config.yaml
num_hidden_layers: 14
init: "normal"
warmup_steps: 205
final_lr_fraction: 0.0
Each number is 128 + 32 x the weight over its row's rms, rounded and kept within 0 to 255. Layers, rows and columns count from 0. Numbers have three digits each. The size before them is the row's rms in percent of the matrix's.

# layer 5 MLP down, 384x1536, rms 0.0299, rows 68-212, columns 960-1055
093:100245094141160213119145129112130164159116124095079083158149089088136118071132134148052128160104065184169092076190128156134144137132107102153121149097102143140112118105099125153061214102073143106077120094111162138154119209138082122139109129079126127075156174184148115111149181170114115168
100:151105172220104127104099142117115189164169138137096099164091122159136092111115142143147171121165099156100173110118171153149110211051092101140195105155165170112079113147115147221068152124157149148108125173135155146106140168114154144142164115078115102179198180113063124123149146222103128104
099:127096162102137128071114151149157166163169097089139119163105125095084123065122116067135119111161101048121113164123153172145137134087089176087146114143219070094192088105117143155117147089124118077134098099103097158075118150104116136072089114089105142115099154171131109110111124083143127147
107:181077084160116086118104171083140150074088124105135139138093141173109132172132100165121153131128149041144160159084129152160124127082138177111146043109176153145122108165132099077148101115146159105148126109112109193142105158137223140082046144107127039161138154150117073120125160131058121148
097:089117127125207138143164126178121174152096117093174165150154118157122150130061181134098096125116095096065132107127127076192127105122157213191146153092120103162131159086145134126148082135161133130110149114155123165149132140162066153124153117167124127157131132113100136128117103199140103092
095:176178082135100099104085110111142142143144088163051135147124113159142158111153155174082107138157095114151141139139171097134093115170135194152141149095002194111063148139138107144146131141082157159096132140168152129139165158118150179197074103177140087100058184119100141123108148176130162122
103:162152142076206065113154203121083172136102159097101074097050152140144131112173116119129069127102164143178139129124101144040113092115139142152096212129115134157112112094160139140103035138168121149100139147166125104104154135116142167139152175133151089164141149128087121129133097115119157122
101:135102146146128107135142171154106135160160151120163147156120175139134119146110165140088117157125115077139113130098121163186120136184143082148120154126141157111130170103126119139099127151178163189137122103100104130102159102130196151098177126126103141109121184132102150090129100104131109134
102:110134099143145140065123193127126128129094156132133167101088173142093166131135154090109119131156142119143160108135112178106186061125118117153148140134135115120135106124145094088133102160118169137106137117139118148153088129102124113125134207072145075129095151076171117107096100089120172131
099:170096131135158105097118170096130099160144138130100137109184118145130146068142110111144161145131039181071083139137071185004072125110093080108099156150128133144114145102116128110172136113096123094129106154108130106175119092111123121122133128150068111087137181180075066119155141172166097077
099:108152122122101171130053097182173195169150096163132092113153109132137169104089128162122162124140105161123096102100115098131095156119160141160140120091109150139090111130089158142108139138139119080103112175130158166121172119131106138154126113171095142089151121125180160069091123059149128140
103:141103148099121119214117127117116171151128142041091156144152091131139171088121127161143177152130048104104111147134076117084054108141127140117099076148120161134132096113207130133076169178148141140161102099146131121163128140126131142080074094134168158127079106131151167142173140122106157146
101:104112152124105107148127143112103091094123141105103115082124178148140098127123144127085141136134110100120176181054121165131108157129087155064109164137158141129128126147125130143114129114163084147104138102156093131170109128078164123120119114098109190089199098128123131116121151135099135123
102:122141152137089088175151161082115104165129160181210169125162092164078100175167130090135141151133111217106113133148183160143115154127114176137143122154192170124171105165117119116136134068093150129179140109145105142144168122104167129145245117187154182160195140172143139150151128087166070106
099:170165123133120156075104127149192117156094171144213119122160069115112085127070139147149193105155142171132138144126107131189104102097143149183174157204149110139151177160146095145109131088093136152095152135143113102126103105123099101168134156136088125191109111153151140180130110131125146103
097:090122170128177082134112147162147114127122147113155157172125171144117124101121160100159124129152105136147164166123158138089094079146083140130127147094086098174155174158088115151130138152159099137093153132143138131110145118116077135134165133090202130088123139092142129122112128115124141123
102:118140107113149053113210149169122149117114039155153113111151112113091114067149119104116113115179139167166071122161119104165181090084125167131128133132080146160148101148119145150134106128115139159115144154196125062103180057111141106110083109144084137082124104205132097188118122103131107122
101:101117112106117069141140090129096173076098125118076126158155179134136154081124159189148118126105101161150132095187081140163139135179159136154167170104075083132125134175102091156146175120153123155127180145146113150076178150101064071098082089161069162117104126115123118173128065140090140136
101:166143143113162072078151163131124118125078115167104107121133138138115154141095109145149118160104176073082150160134134158162141135082141102119057140109117156139156196141177136124099119181189096136186180150124112161117100110109211190072026137150108097162123114090103141094123159202176111127
099:155128181135129125196114141165155134186126121117113171188143138145082189191117159158103145124138124136156107169109102199167120118151121098134128125108117149181114161143190103119138092105155242155109098081152125158143197139111099135117138117171110119173121149171172154163103134135169182104
104:076101067080096139120191102169131167163137161134187112169118103107150161151127135118164118113183106162042053124155118164110089084137115166120077168138160092126123150108173157111131191116124125148123101167143103148084145150119120123125185101128141136155189091117075181124107124111134155117
101:103119107147163144140075105137097149144098146108151093160145184151115163130118160114120113134128196112117101131090100146129153091201133148137171167094158074109171112053167162150124156112172135125196140151160060173086179096098145129129090122098152052092143114111121113106150112057094088126
099:113171147112191112165167111156159135108167199097081108077132106127084149148087153054135131147067134106146100137164128136139172178147120107128160125126059152096159122126146111164047127142128160136158108165101146115117094174089122161078136192130169052111180187111159105116102153108128134103
100:106117166189092118131141138131175088116171079116057164146153119112131111181163133106118084125148161120124124144115107177092095140123212079092129183172153120128141062158177071143120172115121125110175106131157132113063104110163128106121141101170145076118078127096126088130163138146112095126
098:115139160177145107110150121167115208119129113127141081189103120028134165195127042131160153158123149143062168117100101099090178052147180059134151056167131137113125204079123163131120107094052100113091076118061125149151142083140079152156162148122106143142122137156137072109145142116148140075
100:132107123137118163159133122154041113096089048135125160149116157124131084083132170154089133094130093196141108090106145116113124110114083092126138177102143084107129133112130112124216153165164054230140181124158110132113122145071123151215088118116144113111112091176147159130182124128151130166
103:099086081182182158148072181131136147131113135112114106112038155155080105133114127110104129076134171113136147092115165159138124121142127145154053133195093059107134104123085117103123187098170120094155095126154129143137059133121098128083078140125101139145092169141128105134135131156096163168
099:151105083130105156125124167125198045181132162118162094081173149140073122188151123068140112158121126099149069108184122110066115171130148092191128106117115167082157142143130160199115102140120131143154120142146083091074120132120158092139107158191126052139081086128084085131170120155093147106
100:144128144136139143161102145161129125094156171142153107150131113132092120097111144159115130169113122098118091085122091162128187170123128087131142128116154037106141085038121163126111111124178101156147125131111126111150048123077132129151110093088132086100108156126152112087134139113085129153
099:185100100128164096148096162163141161119086137124119131078165134093096163151135078074152096104165107091099084069105152067145094129140107165122111112163229088195122137088134146106175139156152146127097117165125138145112102169100178149136115130173126126147109144113133064122147141150101109146
097:176145124108121098114157187112106141073158110177135138095119193150137064111099106104139178154106115147104139025085184047061098094102072085143171123124137095163110029102171130140165168175150131150116186115085126139129125181133130103068163190142128089172116159110119102100162086114154148152
102:161153101163157122116182169095123118108096146111173141118144141174107118166129119099094161110084098126152046102079109174151123160174135183098100143145117188119161134132195161141190155121153166144137126151093104134098155119056135124180162095162155106166165117148137101185162117141109158165
096:124122100071135085118100139160140100103103183075094173096134185137140193185179161129153124100158155139053159114157130071132103110114145134106145159110145116073143210129160086110157162152145175179142146135115133138100163132166101103084111146116170092173132149090130141108134115176113153099
096:168149158123095116182134122070092129104130067192110152098160115135216128124121127129130130133111143110143151085118146084085110116180148128074168165096165162116117164093085089169119166093169178109106061179132132120133162088122185069098110092163158123126176095101132107213128095134164148153
102:105128109080190134138104127150118149187137078058093121162116169084102164194099144127136062156125120072117196159101134122152122127112129142140106125168115107111167193113122102137120060103132136049084192133176161116107109146108122160160111138135180089182140095185169129116188161093152159097
102:188085101113134145094165129121106134063143120151135120175079118092143104078122136140088121105071132166138107169125136148148134117128110072078130147122155173155111142149102097105140143175151147231177162112156090126087123208086165134123165129115255165127148128126164149142139105155162139092
102:142104088147130131095156087141130136123067135092100109120155167063191109091197135073125116113150098076206149110100119103125148116105089118143125134157083164161146128128126105161173132178106138106115190135152147178104127138109119137099145122138131164100124059164203074145151135147148132142
098:130107120203170084126126101119125145093144174111114177158077096086142124156122126113127089152134126126099103116120127150100122103139152146130080099109094153115104040131138135097145136121143169155144106118115108110160131110101112136045172144114158149036083085110165093097178202152150155147
096:101135150152121063164104116069055038087089071128162177137096146135146119169196126131149225138136115095086130170147198135096075143158141100136134115180185126109105143122145101168165113147048109067157123141122157122134133131122154114124159109097101116108139124072061119158154146130120162161
098:066158097154118112152106084080113137152114125138107087135073186139130101156153130125162131095157139090093135153124126081077168130134184166135157153130124113117099185118176144162159155113167147140144112043085114138114140127139156130166111101132198163119153160114092132090102146151093078100
096:088093152159108160080117097147096060171084141175145155108108144174122132126196110100082112113127080118125135065149123122068135132059142095119108134103110133092165138101117115160102160116131097153088165137249093106111137174136187133105165112087145110166120104131105102154156153155169152150
099:157119161138143129078086071096124084155127087139168053138165165092103137139110131108123092104145173102122030108144074060140103070166077136146176073066137144138122106172132081072133100167092129082106124140145163177117148184108090135084164116147159177135166157144148143087147116095124145097
101:169128095129034143091105097178135084068149125173150130069174155191136122084104157139158132124130137101150172147178080098132113175107098181135120114181152104158150194121118152120082108093140076116136096130168152121107030159186120114113150154132184125088067190089052145137116133150162115141
096:068163133160077128129173155200119149109108081085130143163085160059192133137139129154178120179101155174069099145080153079104123131105163153126173103115121151149111094122057178178103186182085194122121134147117199087138155160119118114090199102121110058112190160132108201089114159135210211129
101:143112151135128129128183141141148072079070136123146094168170105156089101196085131174105185115126177092133070125172166102131120132181172098187134152103066089116190170108062128144121151132114143086148063090085108121159118179097054150075157165181107156108133157136182135101113118159131183116
101:121160130164160170125159082146135160157124154177124079169080110122171151125114146149092153154091158149177191063097131116109101186130143114214147121096134082122180164133088136100109128119125138147151037218104105154090111083102087122133111119117151137125109142161099177172153151100075098084
087:090152180141100144122136126145139131094096126102155113164086148158111146166112078151104195101110133061149195115100242061133121096154117105149188098145120167154098129193158182129110105171107123189164112151092130111099099132083121150138073108123120099141105145163125099138127067114131089107
107:093123123146124111144126125123163039089121155139141148145190150178137106160086115112112137163103129115150182108140171078145180075186151135176164051148141101101118034157086133078130153167118127112212127188141169096132115099147119126132118117124107082135164095106121144130098150122147106148
099:095181151181162114164079137097095084141114145108189159100149169163117101168146139138123212082162144156147105113200188156089130131162191115149106175131186147176131122130106105125152064145118105112066094105156112048133124147103162138105139128135108140114117141174164129127176174169093150136
106:070131117092113155116161158106125128122121163097113156135113155118104135107174109083087093177130154086086086171132110077124145113173118080115100134086140113112091141135068148170125099138102134128111151085076146122140171134107105191113124158129164129141134084125095046158115145160043096082
099:111192106125135115136166093149119136094143095109133138149130102165109153155160116115128155099081112127153119136100101152096125102153153092179131155168085141151083157113140141137203140151094105099139124109103148123147119124112171164121200118067170204164080118178107082177163121111117156168
099:138085104184069100194154174151115164095090110145110126142121174058101131106105073092137154097093108117148139147126106132151125148071103129179118114169113154123180097152089133033128124124146143144129150132141120088146163139162100156105161130185138133128117119081098157100156193163082174089
090:111140076198117122105118146134117154078139122081100158149162151135163099144122150094159160162150133055156122151080123130126091154094116169149145110168079118134097049133098105122150165098141109118198132087078120177093075134132101147146074127142101157121109105109074150107146114133156129163
101:140108150126164161150144116168135102186092123133093072107085099123142139145136137129131118139108120109113192075113189164134070109143139098103097143119071074119144084104175156112109104086123142056156086063087148148127142098122163088096134111093166115170138131158133166138070097109093128126
101:142182196046131123087155126127155099095111069113095174130128159131146109121125149107150187125242117125169166121160121125123185162159127133081098083127120092139137128150110092076091103098192166144089133146086125102151091177111081155158131098111161170145144070172124180098127124116177091209
098:123102106050109141090132164079125139104167136126168087145157086102139092136168110137171128154111201100074133109110166133139152080167121141140158094165089141151105179174160089123126110090129095110079143094153109138106170138131108088106097132125077130153128080134114124166158142137101126108
098:119149119141194172107153150174164177093083137120121175134146141130200117197075123135134144158165088124140108144178200142154103127169087150133106109106139144129168138129137131134114084111166126132129150147076134126175186084173087100170111146120128084129127074159154138094114120104073105118
097:174143114107116080117141133140130113076091231135142133155107129112105149111098128081139137097121141143135137115134132089118118155148178169108158092144190089116133115082129093118088148162181131122089133180130163162113205135157137135108089108157090158126137077177136095158144138090136139136
096:116102095091120113066072169143136133138122151093140148173134158144136141085077142108159091090116145145147105106083093069112111153118140099121077103132105146133123136063118116139137101141157088192152125120136144097184105178105135098146092147151143121077130187133099066172145208102090095147
096:132085146026114117148103104092162102154173178113204125176107177127123107122118148160054107131087134089153131157145130132176140205135116185097115169123156175118141115077036098136102159072184047145162108164162112130157089093154122125081118163132147097097101113163144184131103073149119168135
099:179103176182088135091125093155151121133097097123086121129095161128081130141104192077125100088154208125155124145090104145142115069160150212093171116132134118102139150122090105135115154112099077100076142143126124157149121144102050120103064139069092088163122071125133136140134149134134170128
114:126150075204098183101198109161068129180121093117105148106146100138139172132096109146097188107129080118114137114132170164113110170115108169150159128166106124138112108088142117104136116143209150130054138073118108155138115157094167108103156089116107141138133177125156172088087098146074107141
096:120101124182207093164202101076165128131164104099181106110162090110161187117123178120137126129133120066096098135139129058198156128168079129103104113069150094127081193123107114094116143120077127113140179092212138126157119147148104121139145150089173086110130059104174093143108145079198101128
098:177120128125119109066118113069132115101121100086153138091135139144089060137127119159101093175078131146111116132028040082146149118073118170094161137177125130126095169139115172169146123127153101156112082199055074136132117146146112116128093073106130152117093115094183183102125160132168156070
103:149148166157087124106129112169130098094130052142167087061181084130098131152144133124081191090161121146130146115088147151126116138098133121080081153115100147140080145144137182144190126166101119073130138143068092223135122151101136159171097101157190113072193174146132108144131137187145130140
097:130099148105122134109210081166066143104095127134161109166068078155144146128098104079154126098118159170129109098137103132121093114082125087184099145142088147142110102110147125149130124086183145068102120135116153178173116105123151115127140120124189162104085146109173159083162103144152148094
098:113151154137097110124125194139186183071086088132077159158151101109130181176105097129166093120148126147108098118170128098180115101094143146134093132086064151159142162095128087108133151114124177149106114134120107090095134183109142142124087109136124076134156113152118126124105113147061073104
099:102145156095111174125176153134150105150158138112128146201114143117136103120123140145101101181125162120074089164124138147148102142145154212118102132090150091152054170199143147155084159139067138212179105091082115116134139162087114091103142149097183143140122096142138127135173119161140109120
099:088123067136108102145123062141130192147165094136061089078128136124109162114141132108164149105160112109063128135126145128178150102113083097128126113093184141140101137149108136165085148148108126151146111154095151105172133092171064107091131121140086134109150151166117164121112101146108166078
102:140148102088098150095066129177162152178110125110156049119105129153166126124112188061122127101148151117136171099107122123154148133154144152198175092147189103121144125122111151142158133079114088130126073120186101083124112145151120165123127094094146117127099103087129109138152135137205192106
101:174082118169160174123154120126125090116112093153072113092177136176146154139098151130074108131189115121113123200142148116087132103102098087113093129078145142133147147075143151155108120134166136150095131183071059120162118108104151122174121141149083107144092060132150076120104086115107146088
101:082129178203133097100077076129141052111054166171138123169160145074167166136099075132134137144085133176120116084091117052119154077088142082135173102099171166134132127090112168113152127135137153087135148140154098206121134152189081147145054130173190092087115112073158120127145148138131098140
103:102145148164118154157091158144132172103114119112123112135113153177115063155148133140075164111110158084116145133114089071117143213136084076165151161089085110127161121103070180204143087103135092095161148148056125155112120075101146143077086115129111175144102130096123135097072103153097083083
100:084084134124158108116110138073110153104111158120176099115160110133146138168104125150158083196144142114168104092133143150176145099093126161141125091137152079160130155121090133151110134137139124124156129099098152076099115114180101135100132138148131146099096182169066140130127133148041120120
099:098106118138118135122131149092115156100166080145187137025135144094105136185138106162144144058131107101143144155162106132184099134094147138112159155119159153095139082169118145149158134142160131025161132147137132157152160119081166058152165115103134186112130120125142132166131141171144125167
105:098106116156132128151166099066163112125168067097160149101156069086055155154074113101102141111153117119108122139158090113078127092133107168123095141088165137158089110164135152108090129160150141175098143154195133142140101110104144119098147163102097128085148114124110119149129133150171105137
096:142107099133107153148121083085087160152140200137104156094220166082100130141159152114060156177198148128083112090141113108117144123100134110119100109152155165134061089105161146200136099137158167162155076180157176086102129153153206112134148124184135119127185101163113103084081185108098158105
094:050134183172142126117168135102132105148135111147159126133122154067146141139091138164105126147141124095123144059096148191160129121170095129102104122126128170074078120120175075150187138117099105144100136167113130132147130136110118119159136165142113151115118128109152168179123129085061143090
098:092113145166144175083116092141117131061137115121133105125148082117136171132130140091137116155127198106105142119184096175166098136119077138113079101110163115118151145142195096120127096055136103115099172159120100122160183172135011128156161141106172112156131118120111145132062165133087144168
101:068153141086138104186137117086080163179162106173130143102172131152195092097141093100141117124102106104080106166171159152126096167140173156136082118117101117119169106128126141114104066159109059040114115117108171126133046102165169114194129097161120154145103123117140193157136103151152096133
108:116079152131104167111138143116127162182090226191164103093142147131092153107138117089116141121156125127106114191091136131169129127133080066065172103139101052099106117130128135119157122094214122100116063110129093124125115142155037105148154169131169110158192139126095170130114142084142131135
099:184135170150173144124074124150056082146089143101153073110055074118070081094035145116096072133103151082141144108126172190111206079103152112140107107135091145133034111143067092138111158142119094122152152125125153118063096109094149111140165120086150191103155111144090131144086096151103074138
097:144104152111136117119133133074075187133131147095161179089120094078142096114107199131127126109179086103193133075161137191169140085082168200121130117090056162123159090114148088143132220172161078125124158127095159130126171130140135077150146063119126137125183153146098124127209157167126086081
097:089095072123083153132103206146113133103120099151159113145100149106141155119133152154156171149179148172162123103124112081153122119077143094097131090112107152143165138162134166182174150132099177186204118138138128109088190105117131148134142124098082156219156185135098112145124134107088124173
100:114110165132127134149145139148096153116156132165157090051122124230142130149187135132156064096137133087065123120154137138184108131183154090153095142110083164088124170171131119183140141127152139166132079067092117156174134155142197112107081111103180114162130156126143140091078112078101139101
099:118144135116161124102197143102145135122114155109186108144143177134127128110110098181133186185120088121075106116255117135119148113118103108135125140135063080146170163154099186061087159147102147147086162106139196103161145162134097098165163108125081155121126137173139168163149116110141133157
092:123092115121196151122117166140090086139020087172138119126129093136188179107085144085123079150164135137103137105095096098131158136125096210096076212092101106133153147123108133109139131106125095156110107145100148118143130128114202119096121147136104092173145122154077116153097160160124119113
102:160145165134147161097124131186166122149077168103104159176202091170139091111153134173090144099097123135089128147091118080149154083117142106145126138136117184074166117130176136161161060080089186132131135064181153055121144150153173158101142147150145129159134108138159139102106145130089066075
097:133144115078156104113154106110113131213113102153048087161108151038138106137142130138151099116116130193161150134103123157099180122133144133144151153099077086112109148139145166142133139101179140100166099113175164181137082073158135097123082107093103081110133076140115162138135159103109137125
096:125102119143118154133121108147146118134119145148107108183110107090115106123138189192085095164121134138105114116165168101113135090143121099132187167118129162113160099129131137108092207165141109061104158095203138099115157090115057145134133169095095103140101110184164122114114148127110136157
101:165123121106148125164112164119161098127093137137073102169168165141134150106143135160137141102115145128105105139130138080141140080073089166171054156099199086041105165109138090119192088105211094083101154200105116190145152138133150160165129118138137164177134107097128108150116149061173061118
101:141154106112137143096135118082155104153153112103166147133101126149096099076134158193118121107126151114110174187151119139132168119104115152141104175142143096083147199192098141189103082079156161130092152127157092174129186108058112159083147180141129071182085157087119156172122157174181105126
100:109099115144058122141158129134097093080172128086142109154132150109072095086131127144148067133121131124136044194115126097109117101140105153119147163153165054141132170181138118096063149132094131138116145097057112172078146131116074140152137133133095120201140109120151127087147129146143106140
102:184089088120132134104103138175173119106152133118114100157098145099101169133085102109197145140176062128160152074119098093107118111079160097117196164131102133147137072138110066161155146093104165107170169098117125137088106105094163199152133121092131182148154091163166094179107166116129109083
100:157143150110094133103126131109082066126136148095136148152138099143128108140160128169127199163131114106161161073117107091145131185142084139128117106108104165089194117152116151102091135069045127153157113148089168167122106099135103101103152178100168141164131145093132123126136179117171099157
098:094107173129131106156135132106115200116130077107094179201102093128162136100138113110152133122108141066108164135124126109118062113185094133122132121135152139132107178097133139131111151108084073076087118164131162090129165104150094151110149109184143099079090141127125119038141145172149137148
100:147111160063114134178176112141114113104140128097115146096103149178141132110165103125082063090113096095090254094133170123236145127119106107129150153164111170157178180121136106149127133140095111189091115094141053057202142153153096208123151126098153200071165111111189133122118104160114150174
100:133162145171126119152128080158159101181156077168120089137155077058131145125123085200093074120061106147115101088190072112083145186155181149140131112138165144100195176114156102161100136141130188136130159078096117126125168086154126160095165084100169118089096121163082093147142149102140173106
103:142115138131108099128121136092157133132111125079144154121129132100084166139154129104129103123181155150162108168171122128146204132163147107162152125138094121115123078153147133127181123046093166110131143094180185095163135106196183103144129124172086148092172106115102174102105168126157060102
095:114127153088064099082096101102178134110132154138141125112086105174120139138100134080126121194110131111109132051129131076161144103154131159130146108103126076111194090142156157182130167136196105074129108142058110113111143126121089137162161109104149154101146145112038135067113101147160179171
097:074115157154144127174087126127116155136126150152047150081070151143106096114120100117110140153121103162146125119119086127150179096160153101197164139139053115112107170068086063162096113117152119115159052118137123067121155106147154120151103135153139120145147160092103134097122157117160143097
098:111167132101101112168141135129104122100110175095132109179116190145094065140115106128133140135143132117161142194088131116070159174124109118081135168126053134134091143122078145108127116113129170029082072156136146149152120151154205208104105115140104167150145167141089130091142131143108107127
100:136116139122110142128114127084150159090127132165087143085131087093093164167091109087143173124188188124121194094138044158109177197094109087118202156119140146094133148073125171099106115137106143205153128104155104063144142105109145180121171166099124159110149094141158117158139124148149104149
098:121055111146154109116200128128058098129145149130164153126066155146120145108122094096125134120155144142172160157172110116093086194103138136075154194110160117138145177125094111174110135179107137104109130144135123077108135097134072101068106144118149099134152080117197191164126103148150154164
098:117138152128102122167198191111120118164134090122129169176143093126151175132135120167163113125158092078111133147145145034096127121131125215127130121124102138103117150197101110141147086147125079119222104105126136066084116155178131142140169158122090108075097078123123082105108128071129121099
097:130162113134125117159087038083168159129127150129126094092152098097141222138155124136113098123129130137134187092092113096094155140120107110115115171126154143089101092083184144118162133126122128100179200118141182078123144150171158185118118172145110127087185098112117130089130127051156105132
098:111078127135154117179155209105128157110198141130135066112175100075152129134119090145118108059141069142103180170171159093086156198095123095119077145136115164105096110158112129140086183103107150128095147173119004089116159111081203068105207162127129110103102130122124090181128133067121121122
096:112091133136109156087125125096136096144185137137104133123108175114127187106120149096158116147146150137104114087150177195109088112155168104172133085146191168119119080095073145128170086122136104120168099216144098139168204121137125117144090139048131156138163137110081108078151133116109101104
098:127067115109149129040123072166161145072116173141170184134116129103088138154117082107104076054176125125056131183086141092111149144135134114130075110130195044117108137127140092105114142218135099118103151155121168101148098097155103086109138116141081193133110174105092166075090157073120126108
098:146125143148127137172089159072144094110097125156155132082140116114117112136110159136127126099088147172157127064113149100147141124188126140130126138141160182083166104159169067186119160135121131145162127101154089136099096122149112106124105136084121110163105151111115069100175094169132106150
095:151136154167223140173127118087156130098182189159127145163149177103141165132150095143126088123146141136097142134129130188151122140148135100153126111054108168130198141152129093134122090154119092151160111186094134150145134131141181101148074140187099112140189077125081133101080133139076198078
101:089147139155141119092054173167140103174171076064111165111164107153126149145151100107144127173130106156146129095060047138140124106059159082150118087099144148132104087138155084200111169117116073095068112114071202153086138109115108137132136079064137146107144119138129119125104108124093147174
100:099151129174109128204135168113125158106101118143110110149123113092117047100147153155160163158139065065120132165155100139162117127137128178141076145156108123129093175100117157100132161173126088139104137085165166075138111137099162131146140140131120104135178134136149093255140057116115160110
100:110135177136037101113125108139152148081130134141224117108109130169133109178067142198123194110174151107140140119144171143133137168114101069104114060161166177158062140125154127102209058130153159170090076142112133087130117225122129091134146161090065166125073126156080137115115081086069124110
101:157136119159131114139182105123129103144117091101090098136062096100128144162148153135098139131124136117149100161146130100147158159087133131114153126139124159073072167071120129146115116124095113098117153112146134033143079181132123148212087108119106106156066094148172141113189100120166200105
096:139141102142156115163169125113119149164105121168080125132115147161168145143113128117121128097158168126183078114109156137138148106161132071150108095175170110152109205112130135111049184128121173090113120120100131132138102115117138096122142146078128102013142138125153165174163090092110049103
097:128166155167105125130110108130142128142097129115064174098133078112115091169165103099106129132145136136125158082087106136125093155122201077113132149207105228092097151107120137163126125112104166135076084107128157167138108174210115098096138104146123183120164144108140139125095079147170115116
097:149152095146194098104062152125117131070047137095123151113122099162150117187165226177081097171128134093139107121112076107159106134106106127133125110109104179130098125020137139111160114092064109106157116159170141116188087142096147098145178124079174132107091108146157130121097123082180136120
097:084167106151126159158100117125157121142091136122134085141158117127126138142121109120128077072114135089149126132111131141137145164080146135128124144123131161158170085093132108154159122108087099108084147173095160183136111133115168135079157089159089155116105150153097171110146066072089087090
105:126196176145091106115102144083163158133132077115081199129116084133124115110172126095114101139064114134162099165117111080086108209151085164139139137105139132143153113110159132160030156109119155163164124138097112106118140110116129152081077133089142106125097088129155144173118146116098117131
099:158131190091153182076121150102142101170150149132122124121171134176127130157158165105150159096134135164082181103151156130146151157127145078126110154204095112184106069123115143101088099121129112133023156109079078095152131160140139137141137154101160108124079098097097074124085138215094164104
096:135145158203172154149112124167163120135150118190126118109136093084150093170105148160168168125069145109123071134158105119109132158122125106146122172154114133119101135118122157156108081135147162162078125082092118152129060148162129104092136099158156166120158113196101155095155072144126119150
100:085165106076149210211103159139089116137079124117144155090134119117132144122110143125185122177136157131087082126091061159108089152134119118147155115100118110106144086114135169109110168136190140110158155150132146133072128162082162151089150133116101116124041130116168142121110027147146085163
100:161132132069111127113124150137121195212155101124107142151149152160175124114171169090137127107101088065124143150128063142215129036122043121063161177148116118162078185112127109143188139098137075127131134129137136141114106084115111091155162114110123105126140088150125154061131175145143085136
095:179139067136110147192141115119104150155143132166144179144167111080123160147131150132127132100114121117156105083131098168176198101180106190120136123199074122117139073175131109143135060146120151135146155141147147138164090143109156120130107110146092140105147170140107161139158147126143173129
097:158138094131147166188164102112116120157172124075174107140190098138081153100115102163134133135157118096152148165103137187083101133108100142192108147159122111188149128109185161131113094078119105109141123104124134161132124153123081121110142132097118151085129123147108123132111097119091116185
098:081132080151109107164090087147149103169158112131190120158075057147146127089117105142134125127122133124065109122067108160094125139135096103132127173184133049128131091186079104100145156113164112152078133125122095130155116154075146015172155155158071134129155094127131112157141092095071162152
115:116109185125110114111170130143150142127083213140157100127111130059120150118160139167202099122081093163119176172129186161069100146140174087165163116156134093162117130153114129102158170117132109135160133063151138086142163165178059183106128161134176097165108089116066061145102149115102100148
100:091147076080118112138115087110148173089051106130122131131132160150179127144069087144096108161139101099108184159150117062096163150118142103110096106131120103121100168133094141112095090153143125143195093156118106070118096116154147092095143130058110109099084130116134122084095093191159157126
099:143093146173120145096098182120114119110194090146114142144216158105091174083170109157179176105139137062085150142148081156105126158103048112178121164205187136106125147151140154152141122158178120151161125060163092112133092120135184133111143120118121130136113161120081197108119102133199156169
105:138089124108109168154188135051109152055100119093152134177147090165157091186122172140125064134106084100131182073077127169137202152108141110109132126163114130101156062058153128158156112112100098151062099134104174132169168130177106119148072175148130109152082096104137127122161133095113073098
101:096166057151132143142132138106137133143084066143175097078114125148072111122023094143048129113146103087148131134165134120076069109105158126098079124125064088143148078058096109117156134090165122080137135139127131138124148094118130095096135123124126125178115113162128168107109080158158149086
102:173127136108121173204117171125097154084111169130179141099126123129113151118051132127143153111104153150143076113137139140124150110093088113128096127119120139105080141158095134123151110148123118184141168139185088153131147072138120105118142147119115169124113145131165116137125134086141108127
098:125078138103131164104124120117155065114164062141102151119216064124162172111117141170178111094137098158097106116112120118067094150106096123160121141153164141093131102083106105132079083148128077151139151124153115112145109104110144108106118120112145081127109055058146143079147061133222153169
101:097093143094115138106119172109155150108165141105147086078189104096110141051148107157181096128133138176089094124124133131072134103100150146175081132131128121118092144153075121158137102122119123120072151126117091130134088070084114097143090160103098161134133112131125102120143104108106089137
102:102158114155137074098043143097116097125104103112115107151100205067112102114170136173106172115174170105103169148076126173089129087116136125132186140110165165092109163089088126183078128117069126134115088135143102080052120131153087116140122147120138096131104186107010111099129151209134128125
114:078134063131162157214168146109099125130146084127130201125104137186084189126129154177152132087158150154133138115155116072042157129130122126106101136130105152122121114090118191109172076136135110162180147115124109098116114147078178100120131165093104088082095072171180158136146109142129141112
102:087150135141118131097091131130063146160021115158163133114164119107145148150079180131144164203119121156135121156191128216126136112086111078138136100122110124093094175140123126139097161127093123143107152125134119102163100149150152027144096153096122141095129063112119135145161103160125096116
099:118084173125177147087122072177108143150153101092147124108158210173110177125092112147146127165173090111150120112095148045149094145108102080102160111165089122153154024105120163132160104184110138138109125181110083161159092107122131137103173130152175174163168149087107155157134105187096121153
094:160078127130092194073084149109153141099140104131162074155071168107132128177135134111134189084122101117173149120140108116151134131117098127127064069114113096159114145136141126114113169142117113157164143105189139112066107127140133149108112170117193099120109128094155124140188106139148148144
097:061158112101138153162083118085150162127092126134091148104164092081136102108124094149134082163144155172112149158141095125129117105117170131110141098110140140128164157125082138140104141129123146171118086127076120135137064147128107106112121157225132159119120166131146169058192089139175080116
097:127128126102160110103142136105160156071090094149139100119190115181112086165091068096075104167116135140132161117160137104033132117095094164096108150064117130136084167095161116044150113135158193143156177162130176100063122123167065146112137135146124164110133109148088164099139106104191102157
100:082141105147164129129130187134115107091139122142129167107077150117166079124124122136106110113082167123108083206150108101125108084149155150129123155121160151092088104114123185133132140127156132174166146127114146147142187115181122151165207132118135107165159143134105124073076104138151180159
103:134093077135139088179108122138082088116145151107128106110091131140167102095147155188113150115159126162117138142104095175160128156088106135130119097125137150116118117144157113149148112176122144119146136145166094135184173062102054115160129079153124197109143189194192082125163115089095109134
098:125147136154125044146103111096155186138178125153144129095102120090146187106153153149171160120115140156176150196076089117096157110164152171178111151080129145146180163129129139127090118108104121076150102139152147118114081084135155182118104152081167098121091204118087104110075136151157103071